Each number is 500 + 50 x the weight over its row's rms, rounded and kept within 0 to 999. Layers, rows and columns count from 0. Numbers have three digits each. The size before them is the row's rms in percent of the matrix's.

# layer 6 MLP up, 512x128, rms 0.0734, rows 265-478, columns 0-63
103:609566486500490490543465501495568473551480482522466525470386535565559448560508414473475550415572480507583517495491448494463499539450469451458511510481452479458468507566459407564499492481611470
106:546515492412544557536443506502537448497611608501452527414542547575435518477435541469490629574574417510468514517436476470527490487545471509468531551602594631464476554383576566470546468511534451
093:508554525486519520502509465464582574502514558533466568551447506562429490538507450448542573518389512545441616491458479476441517442383502525529541549488568580505423511572473506463489564517534436
103:619474518541538468500495433490531561473470506446547442486579494447326597549484524498459544625553517537560500505477535447533564492502456507523468545603548360520450491461388491520586466529501535
105:495467559573660486484514552562550514527544418530531461444497514465513551472537441496410531463463533485474422484481569462423530607434510516560483579493471397525485464568514546523475473477564473
093:511479572452430453455525499490540531447491517457497579449546534558438472507536538442496354543444425550461545540505475481571530443504481492475488467559549534418609433487455421581605576501518521
096:478464505514591535492502463563547480505407556559514434611409521498504521577500475546474455529489492520566484509488566560424550531544452522512511509520534546392529548572445548439510487389496442
080:402550516483536432475475504512464504471493582477477523412402486500487579426515479630525420536415527480556478567474538470529587508449465566526500573380456485451528474441418511550544480537480509
097:514526451483498549557547555522543562426454476524458444515567472449398422438409447420476527501505484484545504567527585387564504488534552431471518523414521432445443522515534487484513523452470511
094:483467502387494522531480438481489542444540449481559393532522480497521539575507417480510514468487584464583480518575501578468478506539476443529477467478436510449501562458565589565503537443453503
103:616463542486546448447450423587547487455466535521441442522516548581522482506530442552482467477533481437449484445565475411463406527534563560489489558527567573553448415576499551551536542398521536
112:581469547516537530416517483593545530502499561538457414498456533452594448508457496432546459482475447573499461537488528600581429521504565502454502562473471510570510533519429459455497496543557460
110:480455476431480580532496559527556537532367495503464507506551536468526568561551420446485556447618518487474414515490442546560562505534500498505472547454504503490560502578525533403588457523551480
108:535483445456506461518581525537531497467449471493546567517536514502471534576491490366493503488464495517468577539458429441529528491474511519515484503493525502502516485599603527464536522540553389
093:517466518470536537481455529473463576455506551543488529489511528519416538473397502481420497502409550533476442512473541555562451510437391579512481493498467450456481418552476482655406471494521507
102:592537507522487479359417458560428517404524406463430596580490452538436515532517494560490446528498478508457518486474548484476497526499495497474461449532522480479451479508484450496564457503603597
101:479550482389553432518535490453519505553581494465427447421485423496524528543526376544509525392468487505416488564519505541514500565480437500495438581557504440599515409408450539484546495436422449
106:443507480534495527494443415528571561528445451507529546463451553532505522582563584446513559480531487422413503435425570489499526541485593412511525484557542457379490482488493419502473597523553469
104:461589472501540412517501428534507461541511476496443543587459514476475493389492459519519538512418533579425541556488422480507462585571335583491497466503478511535493427582531558494451537455505461
099:462499454564554412473485488462496547495553483455458452510531446520490438571396500478457467539478542479595499445469611528498461477559441507421493531549494445535429464440512433610434450484424548
097:434533557560486558482444487477505412490558526459547535460502527391524461601563474477475547487520472590454435565611502493493521524473501536548428512451554572533497535526449473527586482522419422
091:522431540532529480483404549500542508556506527482465504453526516546455462605501551585534506545453396578502486486548592467453518513530475541511577477600532414517513552482384441520495501599457528
104:460489544487445564520546395489460385448380525481543524558485560584496387441618452503561411449500499493602487549545449468526497438477498413457512628574504534447491468509493440447423498488479527
085:563451527515520534569563489533537551555496526480503559529464466556488526507430528487509515562423550584479603481478449423475500432497479434523539462551556462538574484514475495488547628500524485
106:469605466478457534551514486549476557443582509500593418505443518493502466443502476359438517457507414499462497443472577474510511477475542524400534563532475529486329528534501520513526500542449484
101:449430534430510569477533559434498506409437516392569541423510531522543489463401428499493503471640474523588536500487434551413549522521533539471485541504494519406535559523596501546443501514507467
107:488568570473492385566561464495566500560424429486594510503468451465545470524532463490528587508493471557547429547436509506435531649538481509515368453532495500491481457506499502434577511523472530
106:431471552525511518463410542450512476504451503394481460502522521490526427505464449556487511501481562535506489586448498668579426496516462518444444408451466484490510472504523582533488476513542506
101:565529521447513479529561493473556535419515480554502487548475574514492497572438536539580489585589512501547354556546456567600519570444435481558436498451564446527518504437537563555406472542447416
102:493483483532580449483516512460473524496467514538578495519497457465464618430464458573463423608474511516588493514531521486503479538562466531380433510518375524447531507547469632451511508559382471
103:487479547510525469468494501510484524490440491480561386497526554497548527499564406473571490558521442479539550506491543429362405456494499505433496506470518429491434453499642544430536513452492478
097:506434489481517537582551440536562531453442472572457515438556516601465401462546474501542507451479487529513535601493457568530568600524409417493499522426497580535485573510457582387394550462538486
103:505444444446555488508485538518496502515504422409577552416497501530542493529488511499541480475536591526459416481586411583498491451530386571421498512501502469495436473475434551553551449519437520
101:534464467540477420377478501519601506495456546415479547434468486557478540513480569415570490491494517458499473499458564470516564484543445599459440518466562511548572471534500511495580442456473505
098:497379513405485531530513473543534528563376495386561523452469542477486405536582457474404557525544519475456480456416584537490515498507547556482505534425597461519462508479537518492542535560536535
090:512517449489468507499458446439492562533449492444555569506472545566430506587550410448468394600504471491503443620527484362502564547566519504547382404437454501503417520478461534512428475463550602
103:511556453531487441480408447521553533487519527486543530535504497567562441451441401499466420483507497528495609518478498492527447545551459470420565459428542522521477561564520516516529504491438392
095:468445520505540513490489538513570554544409526463473507460552561463537452517511475541558471511460498542440385488450455490471400498429464463448405492494443545614530561470467553390521481516453546
101:564559447419487465602475575443510523408489477479528547490439571508465502414452461462430446615557490457447466588539497490513507441531523472421427540528486460466441512470595484596464495470503487
098:527521467492573545432559439441511523524604462510506503554571481538421489415526539495490548669477494540573619503516494469520591465495506567394484462457489469583504456538412450536475494531464446
095:496428472485502444498387486601528539580488519413482434459399514542487438504487440480469549453458498497470462522526421538480487476543547489527529506498497534469488423500412566409627554455448508
113:481511524507575539495482529544461515425478511504557529472459464434467450466475441453445569541551585492491441427474514533521514601569398553551453497397493461604451502534540521540516580501477448
116:570508522516424544491482475641606494421462555519444530501449549592505526536548434498465504528425467512477583498543521467533502568436468543464503499461466473506423465527437558529500501437568415
110:588451448526521592512468482489498500456461458518464529578499503372395516461519553519439350490576421471508482579413517444351461506504461465464539497497562464498551462532590506524448508516423545
104:495472498449519577500448560460535525515482499605436443503550533549517539520513419525479543499453493504463497555458480510452422503473401551415524591313516572500567481488564506480511496433485512
112:448499492496535455505430348562497527465478414511490495560485542577460449543530566456414606491514433449431493484539527520464515559528451535508471569528477440474565486416537503502492513481446384
092:550542560582478477551471467529449541544546428492558554471540493493484435593489523497420558542465472518397533479471560499420527560448518340516559481522608539524437510466573458546479466469434543
098:482484558640509593501491520460564567499575477428518495511460445605519499497496495465511456446445517463407509590568545415405517487597540610449403497558495544532429448514561499464598538564477458
091:524524516572421381522501520506456477477439544474580508488448491464405502523463513465432595534530547536539555427537485493556577598554443488568429527421472373507460567456465451445531491561467381
084:489454498461439572488533474530434596490501518498525534420440514512506490474407548520467492472543515398528447592509495433601518475576507599541400480459577561473522461506483488508423471456490396
096:503509442492561432405587543487543491561575537468558454479507539524455476545448510554515441511523508555457466508358471507505501456569462464434398598545450508535456518437495483492436557496527432
094:473550467509525466576489478518523573444421467514560525448509558520493587592581509374443448377453554433450454535436464543592567550519463491494518508525480473572407514504415487455536376384547521
113:543582499503540451493533521511478489435501563432525478466440526455461456482492470521544517455484471538565500521459505516567434600568418491502449434489521513498539406490498487511494507488518473
107:488446557503557541551513457535567568500498479536552522435532509428613465517562446353535469511498481570408588467474516506426536562485543547461428518464469485557431543523440475457543408564535381
095:501420494616507512471553459546448501514541533406541447553468560508508451462460541510507552447559479481549485495356518537491440535582533515433490510427473519444522376453507525507522484518497469
105:452474534472447521579543528591489539505492501447522509422486460478430488535524432542646459460500500479576457459473455438466602511561410512532391549431441510426540511516512551530555481537492530
108:615447535480478496544495458591459546534555472463483497501513574510480502465528446507581473506534459499505546557545441480397431500652486512450449516556448513538489514517575484457385544584518535
106:573497536548588485591511519514484580433391539570457469534473520483518436477525373397456439423609522435430505474539482504475632586578568437518514494556497505503518453549518472494478473507602502
091:526549531432598513459429563659465560540444477430528448463549601546465492465512493529582538515558473503498472443469594552496483545479483487526502530523433487451561508512387483566502574407480485
093:452601437378464522527490403589536562477514535419421464471527474518380539596521432466536513503499349485515606535467502510495451542554446536499517462439466476523544532527571552495485535423477495
096:541503496431512547486467579362513520563542541471513546523483550441448533559447434537428516449465450466489536549493514453533520474483495470599448549540489525480539477469594504386325581508510517
099:523516504471490406562454449408494533496538432469485438489485554522506480472472535605523512542551489496477527499441495468501444403540425441490406567448549543415521569497493581561609531531571496
114:434441507526499503515431507458398481478439500434610440470456583566616464493564504464468554515507535502607491489461456488441483537457486493489518503507504435549467427563474497473463408452563399
107:568408518510642488396478477425492505467515510575459477464528547520445468505504425484440502567503473419476494465419530583521487567542468543453494533449571512547464502529441394497515514532474441
089:498476626463477539418547526407458472582494448546499533520426619555482606536499436475531555450499486571547582477534528533489489509439411488513477549434445494583515527568435510408419500429552481
109:536566384511574392484460525445561487501486535393502521491444558516502434526451548557507451443470475520532534530555492459496485543549540458473365507481493543402460476470466514467562426423525519
109:516535527519532685473495493440542470456613551613450474513463523477486463516439520525509527433528535554585544515437422497489542467492466451497499485477521460487502427510590564546490439456540499
121:506508427567478541463453448533450505399446512502591571495469507515371564457487516449527450532496513608527536584435523539561448491459472451444526518412487550496497492602464521372522479549475497
088:521504524466497503505554527576495473539459499503519465490455550485468514533428488467469495487528494502452575468547477564354450583541502514561417583555408441556526505509432456496475513394527501
103:567498495419514522423506457530543487498528551474504470505499466484522501525509537437512571378521547541518533519433509477514397507580365505500450517463556548564570443497527542504549467464422509
081:488486557505546577516358538414525484503534476518502538492557502632452538562492458487445541529560527425501457474497491641428402492494557516499473508489537484438435559538493565451467516429618508
100:552568453472530527365480541557523496359473469554472469461499528536538474515533487520365491468487555518485485444590520413460452495500472575499502574535536499533515508447517456430583533560477418
100:612559455498566516470464532488493550491447456431360516581459553512482538489497511403534574484517561594505523489595452535512542432587535423472509538469431485510485469494541504420519474482515490
091:546530451462506466504406477524472479511540377388570454465404412544493485507496461600471433608594457491526436519469577477503535484523454456466522499507564473497374515462502449509506449509493449
107:444510455506513487529517440491510520472472357479459462508500510519512480551536555479495524521514590584460500503430480414485452528495533508364576499425416429479501555483550542533485531530534474
115:487478547529514479543551494472506437544451516561485547491398554522536510553402392554571553557426416439433516516514435534558489560439430536447505454406490523460486482552456641493516471415506457
105:447562581530479564530439520531542584454480489557485508567496599533475531465461545527532558515611405470449531535476448516461392550474397592503491537542521535489423440576538514477511484510482466
095:490535485559503531516393578601572521505431443496528515369417549515536532549528455578459504500507612431467519549485549460509509515563521496480460421489580476527421479542478530424474493490545523
101:460406487586475507425569573584484551482450526513487494525455537526565531463409424495488529376508443503573486561558529502550552496536544476450517451423481549444521450553516416487647482501407536
118:532497489527459451521438529617560515379370543512446486493563471575426455495568528450417431464594478506582539502486467489497488596472401591412476530466460613449527433507561449544492589488560528
093:515424448401560495595501516423403657483471497490497482489521543459529571483572426548507516575479509400483520572523458391506504443527491520439543455437499503545511494426427462518511498457538411
078:460418525440579484504523484541460538466467560528428574510444475551485527372496437574427601534517508493512537432472518529418497417520553485468540528513458463469556445524507467564555544482486514
098:552540494578517422476496566498501555402555547538473434432403458521478475506483455419521457554522449518468458443533447539521472481507452608502467621462417549425396511539513574542570514517562454
139:497520472469503514502551463572499426463528496486490575511510572474550410547420431500420430570461549532518516608457495554434553581506423553566549548498483484454517541538506521503499488493456517
096:539525516450599482554536490538530564422434410531467497537495522571450504381506508496555441471526438472418570487516464515486489484535498576499454475487383552505617460466535604618515430497557530
102:457476541487500400471405520501612497497541536507531459538433569455511373459409585556495606499466458453494451456488553520501446590581426500522481495518409475500544567514472466574562471573537436
106:513499535554472439472450449416570567476573524509470402452482497552570511508474515589528491579365538527478429476482619535520516452514425487519430455470513526541477424543513487492511483411491492
092:521459550591484485438444427533456552522427407564477591499518608506485442445450462507520474474484577542524472491589453500570431490560468567436479546481544401512508460564492520450490503591554507
107:495501529473566470419550453574512437478508389458550536500496549506528392446462463490449496543501556494451595609463492510437543507484408494604560605464497491542551516519482585456557422523471501
114:602479509473480454579494508525552470549458472485520604588382414492434484535438461429474515481563551527440445597560471545476451471507532551509586525419379530449497551468443443498540496472482499
086:401445437521461461491499445528527593485457496460495491467496535546516407508419434504446608452522521509429490455524496504518484521481534459509501557568488507524583442540500464496484468497494497
111:518479523514524566534461477542502482406383528463537429524507461485487561494569514422364458486504450445530493492442524492587564528494459514433456547396518565495610498463409472483583531509478539
101:488485518556507490547511563487555494483560477486382429492487453562407546482400454538558444477499449533524482533453456507434443538591502473473550574507595545501587435468472502489462511520540499
096:556518418491511493492471435607625585551450452542512493493466474554450481488496512376474475412505554547538459399452587522469398490529441556515496496460474533591481428537387472453513473441464537
095:561497485436546471391531404513460471496516580480496562491454494512556600528456507432454487524516556489519514557485519435514533490497578517515520526402449562470613532480515536494522452456548456
074:422430458522525509536590484581491490484517496424530432464437560494591517563449560527462530475464511533460498523455537468565530501495476519512450481455367435538594490475512509533511433455422620
113:472507568526499536473506522478567593545514523484530496528416525394486479513519441428517513491568463508514484506459519602575468458556489423492455544483611590513484465436477490446424450464488427
092:516483477458497508507504486470496510474450545394574533496487544452618461444494546487527562461407418522461572530595455562404436515554476468513512529506445366509443536490506581482394602524485530
107:535521447449538503531325517544471502495521371474448526540440471519481542499544435550522523499526453505516528546491539566480457479525538530477493432534492504474419462453546509525495505524459455
093:515548484459535502502499524612443545381547480505542508555510559569590546523446448402490486399500595494517552475462499426487455517480489532494467455503528481459421520485477557517561417431495494
109:499528515568441461499477491446514547539542555524599466400527519425461447555461418545475496427429348578569507484418481519491578494558509438486540471499593414468526536578548432504476507587540507
092:434464501481535564489531476597593523399534563530533439521586451496522528511531530521521520535523476498479483558546485570442473536524443520497437500465577479546532453566448606461486536461525447
094:511581561519516506581449503501576514511481457455545469489537438470475571556485561516438484601503520398537515462468524484580530522509501459514614514553539491444480437473560403479410519430446443
101:505486564550498481451474457658553533525455432476532570443440494556490543538518471572562494510488428434509528538534564598470465521544386446423593519521481626514512489537401468535509509444495526
101:472562452526542575628509483549521547551548497586468496458540543531426459547530459498439424499592531503554601507439496447503417402543557508492480419465530451416546500442444428502505484410406455
107:537508524659519492428445517581484438385544440487374547436541503480548514418491480534456534504510530527556478475536482523469503497529454549457478536560509594501619457480446479393509462511525403
106:564483502537455495490476430513594513565491573426528443466586532512504519518528571493640408527386416510414489470491514394515493561522481450427521540443471509553494485544519452488491602544452473
093:543604565452500524481479553451568594600645416502529509477516543505503430516511416418470570445461524432490452505505457559535496495534500556501496529409482526544525533424507532425428401408490493
109:501528509531509572503480487437581486520418471507478546443556429558410459506522390503514475533547446495511565446532532516481544557498403491419423462590505485489446557497510579544517442430455492
106:479563499551434537420479548548517450516435459500496542494433492488459366585492415498623516450539490626558435494476537550510576597462487477544527547429467508445433456584485456510575449594569484
100:509542535546519483483491489501530443544576577543476575473505478454523526518512339425472447447528466498548573474553506533480465488481477433522548451381522479469448601528442382624498504425441555
103:493415595562421519488476520525535593387541514510398488456420468590545503569400465496473579499501525474506563510473577548487503556549516444478437530538491529465478493530473535452617575520535467
097:515433524511546559531477456508545513488528461451534516524466485517474416526493488483493531451412474659491530512516518558477519468556497443491453488542416541524577486463478525424457435468566444
096:463466493508538505497473493529514455466526439505472496461461530490434464500534432524417423619499541538496541509584457581533464539458538456441580529443473531423490559425476455519496576466476489
105:478559537463397505554481468443525519489494445507514576394464517523550439602628565582450501486517558534560511468510462575461596437459530351472579507530510490522601464516468451583462523471579498
104:443562533465514440571443556492515539533424532431535508498413515519499489487503443507588536614568458524463598505508514451476449548528500466495508480460582479556499473574447456479442425505421416
090:466401541475535520481513637488507512493544519452553467516516436477488601522465515481543520623498461493486549495477483602489509517481399507513467638517502512378561425483441526533533426558502399
103:542439545584515526565484428412510429462499547489562544495523556431473455527534497453379586534500500445528476515503414491603481551473444496508538495464491433540546507559454454559513558454436540
107:509538533570571429541481475502487481594434497508514545537384536668531480588455552489403425517513508505484431561470492483531515505540439436451499390492577526465447542546508529560591534474510483
098:602448507466512500459426415485488395461432543493434455510495546504540511476511544514612489495424510482504476463512400488553496549553408504469490490478553531484552502555511628487471471565466455
079:542594441489461446539458447442548506464480505586477476488469466482490422535534506514489465489521557524463456495438511460503588538437486471558496497461549497399493451556486455635494420567472513
110:425487474511481414517501443488528480506479479503529532439531587531577541424535559454490452491476538615411423573485499627576480544463469422500444476431475499500486500551535432477490441509451484
098:556527472479555454551551511546562573396515361456518477492584503494475517454484450507461463546477538557570531497543519494569528540520536548561455459511398425423437456430444531492511485440494518
081:534526545441468488458486486495516385579534484597465510369536524465496563478558553457474464432533457466450489535477490563497510550544502462557584565505453471509538464430535491459505395454515574
103:509528524454561500540512531546361572470579612482626476474541492518535525507521517446526431480494548492471531485519503427402497513533529456487443490467534494358449483541516485547532488497484428
105:579501540463491500499473567524473572495504442503543479439572436553446486562422466489434538532454508495517593471456609484463506543526497470513416426470634478470476603452578562590485443501465535
080:496413546516525509479473528560553372385455473428509461582461450463505474553478600434473465389496564546521557508505532552493471624476567472492486536535411528471524453467480590470566451504598496
105:485540471537521403577553418569496429492413486489542514514511492509476549495376499549533493438591510499535484479468516489460549493589461414434555494463497491442465513620433429542599442486458492
109:461433554571506548538489502504497461428523504472448576452456543499543523503525492480464493415512431517491605492457468545466499513444576546510466417489500489539533466582561455483528380471644484
107:509459544517513452509568542493581490461504439549499545437513488506493491514505520489494518540520604531514468560476559459426453565450514493525494531459479451455550432608533585606436565463471484
093:552457533489548549401565467502559519502497519449502505459621569553535482410481494456469508500477461502470473472550546537498507407438419543522489521472449514455522513458485540492377503592457495
093:530526471402485546545569550508560483506496575524463430418516501438500470487587368488481546498479489487463488598506492554462470469555451454462537415536394476588521526488476548597531529514463473
108:546561475549576386515450489453492439446485507480566513447442474481447551533525532511425565458531517529578427565385572524538457561489509494451544483445555497435434533508527520461502509492506410
100:483387513533529541431501540513479516511463541524454463531392545511554607458528473536442505511522493530479421491582472508443546485490509491500529596495474497538465485534505602480533536445593452
087:540489526559461462436512476449454522495538445462474460435435488526510518563508491544522489580443531523514477509566473459491565411497503492468480544544443463439464545501540497519375497555463413
111:523513531462495525417472568486569490483534640408605519548504473524558453514526474469430494433554468459492409502510489456513502516426487492509469561417520558556445481516526586492502491433480508
103:520436529541519471475482556408536405515541474427511556447389460488475463521520572463520489553531491526554528572471500511520590535411465391388506449511510483402524489651480546548562503564470498
101:561546518573522461518394555586514468540490532424476503500495469498450524473520521487497529467502613503539469481510530494510452565526463556396485486546381526525447504558515477528409428583535494
111:474520483449525465468494498543550553544477474487530579486524440598435525536522436492540423559496535507446525475582458502433481472598398489509363476538536439526490501526540458531437416518471521
097:504513559494449596595459511468459490553419549482453482513492528612470527553557427446540530542465484529569466569385566448492554546439533591565490553555441421495492461412439414513587475431376510
103:476521494524503465531483477640520556499471459489503517443540437557535536590563495438511500378480463505453525423526537440423449444515469480512393484550508519557500449624493416489479451498436486
075:470518499401512429477398547489443532483482525461448588479469473448532490579451574429465594466382564514451501496541457530517435562429470531456517486538494555395547507541473477526514458532545506
099:573463464541407507487495531504569472572437553475448516553439517557515546545498445460487538565598461594521439545473482530486490496478512550557454539391446462447505590520444506460442555530567473
108:560508550461530555600554468521511505428483453570417542477488514531455497499564497497437522448485539488555462520571475513418442497417492585465458492394519530454478445492522527547592511453551524
090:552534526536607496417584480534530563468412483528462557594552461469414462564454496474519496484443424500539462527505565465403546535540468495434527537471563556463585404537441431509461482493524504
091:471540494486433521472389502443521574521422561545584562445526609468512506473494484534511491539457517515498571464440559499408469502529474464422580540512480520554453493531593493525495483508377420
087:459473554514518501504512517393544480601486496418515445541500418484538412514482483486533581475561387466457451528476511510517427497586558591501498460497491500522572419503510554597465521489493426
116:404508472471545520522402395485476457539520557533599452500609481512577480454561419500461520582544517522560476473494593587559476495464440449524512558454479535469511544567503415512534462546535524
082:476546515450644555529485532505501479451513506497662565444392467519445480440548511507420508510442520444512484531457432528506496524521469423555579492506555528552445514516470587395509604544439519
083:533466535537448575533465409478543542586463380499398551553456522489543567465508592532433459520500552370473538494631494470528586483522508464487525480464521550478506492531475504502543504462594448
099:481496436532502405519585424524590523592503450401488530461500530463530564375593423547444518427537559456504491481453486566493508455444496638516497519443441521436480418490486550522590530525452528
117:490548544592567458503427470579627572427493448483506450528517504541520494521524498458398480474451418510534494519446506388493634448486542526537467540465540558452502610528540600372526423552505506
096:528540465478514498491476454564470517424475577378485490457429511500576423467529421542582513418497519567520572519466457410526572517516473480459580562590436491527501426561537589451511474459642517
101:505606430506494535476462457374555480493609477445565491525533508458484550529569449455525441506463386567435505450442540533520452485537453522456542517529527511521495505478461460508435477459459423
094:504402552458475528449402475496532477524510573467499511508459585453533598508482464530436532450496481569549442491538500474550515535511479542619532534448495402611494407488463495505533469557537566
103:498550514552468510516533514514453470450456570472522499408538498481564521501514445542533502495628450529457482555526555564431625530579451479522432457547492544483557519431494508509471372396454510
103:528480464486442499560425493456457567517518534470453475495461520455517611505489594589536535457502505444562545590393532447517459431471481536576478603527509588478441520610577516513450503482545569
066:463452504460568511588515533413512495411547521506412554467489453442551498505515613559461504424545373517496539526598537539577584441586470524462571565404523438587443514516560441405434444549434498
100:525482457431605542559413400539423447500458436467558509515561583479513553454469443530498516534469446499535447573500577448505618505556487509502539490501506469523458491448488462457556501507416440
076:481441552591598516536461544507525567487480555472500546450499444445534536570526512506425494590456475481460465507434563515488507535591493500485485588538466467510421570463489560401472518439479559
117:596403428502528469439461507477548557496512455541453477435541551485422479568559525543452575354460486530531487560364496516438442485412428547522512526406464568417418478481556511543482587591494517
101:453526565486489547549417503465506564395511540591533441530456507514358600510533579505524398449469527506514546523451375524484464526498438481498457434460487487527491506618486452482516483459491508
103:524451531451577486569553543515508477510446436515519509531434579476536505503522494482579432441539536544585588525493524514499480534553503521493491382470482489365544502491602512575462501468472526
093:507495482475532592590526476510490482530501457498495515541431584689558448561542470443468554519397429476499511496581529491507494522515503491498422552505386441519509487584552568518488429568526543
074:534534465441446466412562474514514573540458497472464561542574472411576510526460557403525517503426584525514482517486548391575462515452395509513477533492458520529485469535486519527512525556436523
099:520416496509474500390629536536491502484509605530490501440509537565506479472475520519518489551543539461531502559451456526509488499536571517534488450471458508464512577459495403509411471540473461
111:546458581481535529457521520507481478504445556497568483497604567429492535491478449419520448499413424541519431526558460501480486521525599441478455461448450548520474518622450573470510522628532466
082:449547476494495528410391507530487500494493454491543413486526475497528468512462518595506460554527543440478447515555546412478530506580539512457514467585520451480545497550492536561470534510436475
113:533455499554477578522531502592562543494452541525507435511526492503520426488543483474569437419429433578518521508533586417462574477530455539518528471541590531505491487595437497516579468484512444
107:504486455518604576490486442542550536481490481411500466515500512517561502478494448480514543503438559527452503503463552414596509362534515487447504474507452468487577493536535411511469558548466442
092:579390509523562511452492551533547485487471616480548493426454493473481533415461498386455615418499500536568452478460586524510439504437438494471518490462502568466586507563431495442460471540493515
093:470478602585515509542433422493498565401563519532480429497572461522461539449496578468502481475516535482444557630512521531478499480580460517548554564521564482516524507509502458455507522444459502
073:514517506435445463596426567533501550488533498395506477487465490530645449452519511568474513496469510543494529463475425532485452478488506504507576579555538503486560488570462562535558565544476531
088:535520456527529530499469492412563531494523420494516603493390518589434557496544481429440538582588458475531481515531567522558528504503484463495436484482451426423466548414516435530442475565439422
098:544445514461569498453502459558541485492563537474535441478489581501513471491528543556410488489542484518551417519546441424560558431528495399486408586386474484401560586515499507574500603515450600
114:529542502511483486596630548525500524485444552393432525447471448584547443485527431501578479485511538482541500490562512576494452532585578475500442470488427498444386504488377575537484545493512468
087:496473501497459468496459478551539359520556533528481526495547504543507487581465528468507451589460457463493454547537546460436481510446496426492478509512602622488523557482533443539415537430465417
109:614548470467433491602458426532517475504457478415405505512477510453461450474530397558575489503526481509475470503555552479450471490533434559504495534489432606405517556474438512461511403494538580
107:458593487468524555492607505477588517587513512568545555473520507542475454553425515501543461516528462461459535447436591480468469565438503528444622480525531408444472435449441499454485456529423457
097:428494525523407451503421481481527542447503465415467552512463556507424403526494522482499582533562503436531399439554524550471578533534426485457509476509402483485522485628534607550529513499501520
108:510546554467461479502435399512517549528535580549510486473421499438455532442522473541499489517567545537552532528435491445577490540485524530447538455535525385493589461499415497535459581533505382
109:523370515502460591516405472505466566505454484523575539419532439534432527554469543523445396578528491424468459526477449485472450559633512441505506496491556529470450412527480510513510480494484415
103:447440521479579517424460474513467484453518502493486449474468522569493521422553501473469489544497487564521435567532435471516509515463499500410456521424490569469544442556547546559483606436474535
105:459532567497526397421470520511499405488436519479531520436525524503462491531527423499516517546467518444575463546467608565434538507539475456413494391392506507561531555520486415456599512548413407
091:492501518529543604584526465600524497478495467406471518511434549494419487562479463440488474467526596405618537474499487500467486531510576613529469421518506440626451519505516498512453433418469392
090:511493529495544494527612426530474463414525452479501497423403537525458594454423498475486504560508471458487473553462540511570481461591435568502528466479552430549527495474520466474584427545606417
109:439549519509490579443391550464468527490468496456439480433468568506578550451456526482461496516541499492432392579426592596500511521528516592521446496495543566580462443557515439611499471458495447
105:407531466510497445586459461421593485463432536535542402405448446622492547560415469515461478428531553591531474485477529496386549521467510483442484601553517512491414561571475536479507516412556511
091:564488490505495556498529476440516537479512383497402576439534552557503459472504434551523498528465509456483565589446533504452500510496458681560546428490515466489509434519462527477519418556524513
091:527539615436531486489485449438462439478539484511537564532533550401483493542439580602520552499521607604448523569408532506453573540502454477464450449533501470432455457579556477457479511468472506
113:536571551459494437521457578528577478542524467384489525506521481434525466555535522486454568414432388553456472473482487513519481525557506506496408489472411526502502495411476445565525470458514447
102:517515561601459522550443562501618491504500601478512523491454494494483402462415455531487482563623523365491400481427586457518526549636511494470519462484510446504507502579448510490521504478494499
111:473531524432404542517518571535587484465468493513502535488632494452473482562428499398486527464507552526649525505488513437511524479543517491549492538539459547434470497508535367513604378560536428
105:499455549522513526491484404534448529453474457470541552423407500449472553417497547559547447550457591491526534553503540488490450467534462476471428504346541442496558500487431553492502507495430480
108:488445487413571515499498594562471545492487602451434429525605497512499491492468453398506404479417511572474497550494582574450417516501530502445570511545412515527468489488520526583440485500533476
087:451409565387548509466486478482469536533467554534478427377616446586458510548526471456505482542431510526488526566544406532401499522532537568493486415448548602464546555573526526501474506556514580
100:490551512434546445573478447514481506426512540442482487493465565553464516536529463457537419579574493459550456458429425416460583426535425480460399521479442548495552590575527571491573522507513529
104:512541595536461515581580454588530462508491488465417477514480597434461445549505505447499468378479481582500451569504490530359400544577571501490453545496500506552555461528425576442437563502543447
107:525544463569506410492526577486507476483494496511530489475395537643476474461501512505558500532449493477504561539499481546562551486589460502503481572552448504598499528586463486499446451514525472
095:580583506412580456427516488518436508538594601507501509503554498450464576480464516499497487511516452528467546496413489492496563569478443515453539474409511445434492451472550634497414544439471456
106:408629533512513615430484531536483495509471505462502464458531530515509463523504493468475531526521487456527495463430484463524519500497465548500463550428438451455549413481497562631486484525449517
101:428460461452507579496475478516576421498482476474497544535484522517509542404560436521524426486477433535494489489487518536384521524578539488479470542533424502483459523468498561543493474455480429
103:454515502523508666465548463470448473546458467488519567464482499516583494525519464453385442377433497532511576505423438523578450436558484583446481412532477520476527558571491475515536468473426503
095:546505527435405599446518459500519559450550532443515551526450472504473567542457576515416479511491484457499495559505546490503494528518499484555524499517481506457427582483615475459524591578428517
098:530437497560608532425441486459555476520520526489491558580437577458595515548449532553583535496506560550530488559425507483439505526472524577550387506480453613520538358539456545396609511489541476
119:550487544477483498580503566321539529527565517479451449498507435483452532497539545487539635468531433494551519530517401494583492526499482522500547586515497513544511462496452391506512453422457513
101:471395503534503447479485481562556577493607418423486462572462446501536387500509525491484435505482471514494443530505485492424513506560430567494438468508473518496554460392576491590525490515513561
104:466499503571510442532505549528506576443518444469446515556526466407526465499595505466449484524492578477516564527476419417453493491502471449511497532409509459545518577506602462520487485456522441
098:485478505391523561504445509524507500442567499518417585528478501566437448548527450632589546485486459505540483532420416402553479541513457514416508487547451514454442501584558480557494586489453586
096:529571576487527421487545420574502471367457396487500522559448506601512564500411574454465444499498489499442484503532509501485596593388524538435471513586571574424522491530533450480444439507506472
108:453552515506519480542507497489478542513487514504478482472548469548430449493544505444473447460432410509471571472452640501503532618509482453499424492581513519503499453484453494498619477477492488
095:463515590399548480520630425411529463593552579466441489449520536561517557481445527484540572478484506464524393545539459519379518447538505497484544445536490490429580445458527531492532439482532483
114:493516502496511538415543482527547520482543514500505497497514484451513522537520570537447475473491501520548494469521501520491517523526479513402525515558426509400518419526593479421523462461481439
104:587401511429513508559519608452549457433507493433472408481488448463448533493424438469536525523467435487484503503504431461565508414548552576468396505486531601435482551497541535512535496500548517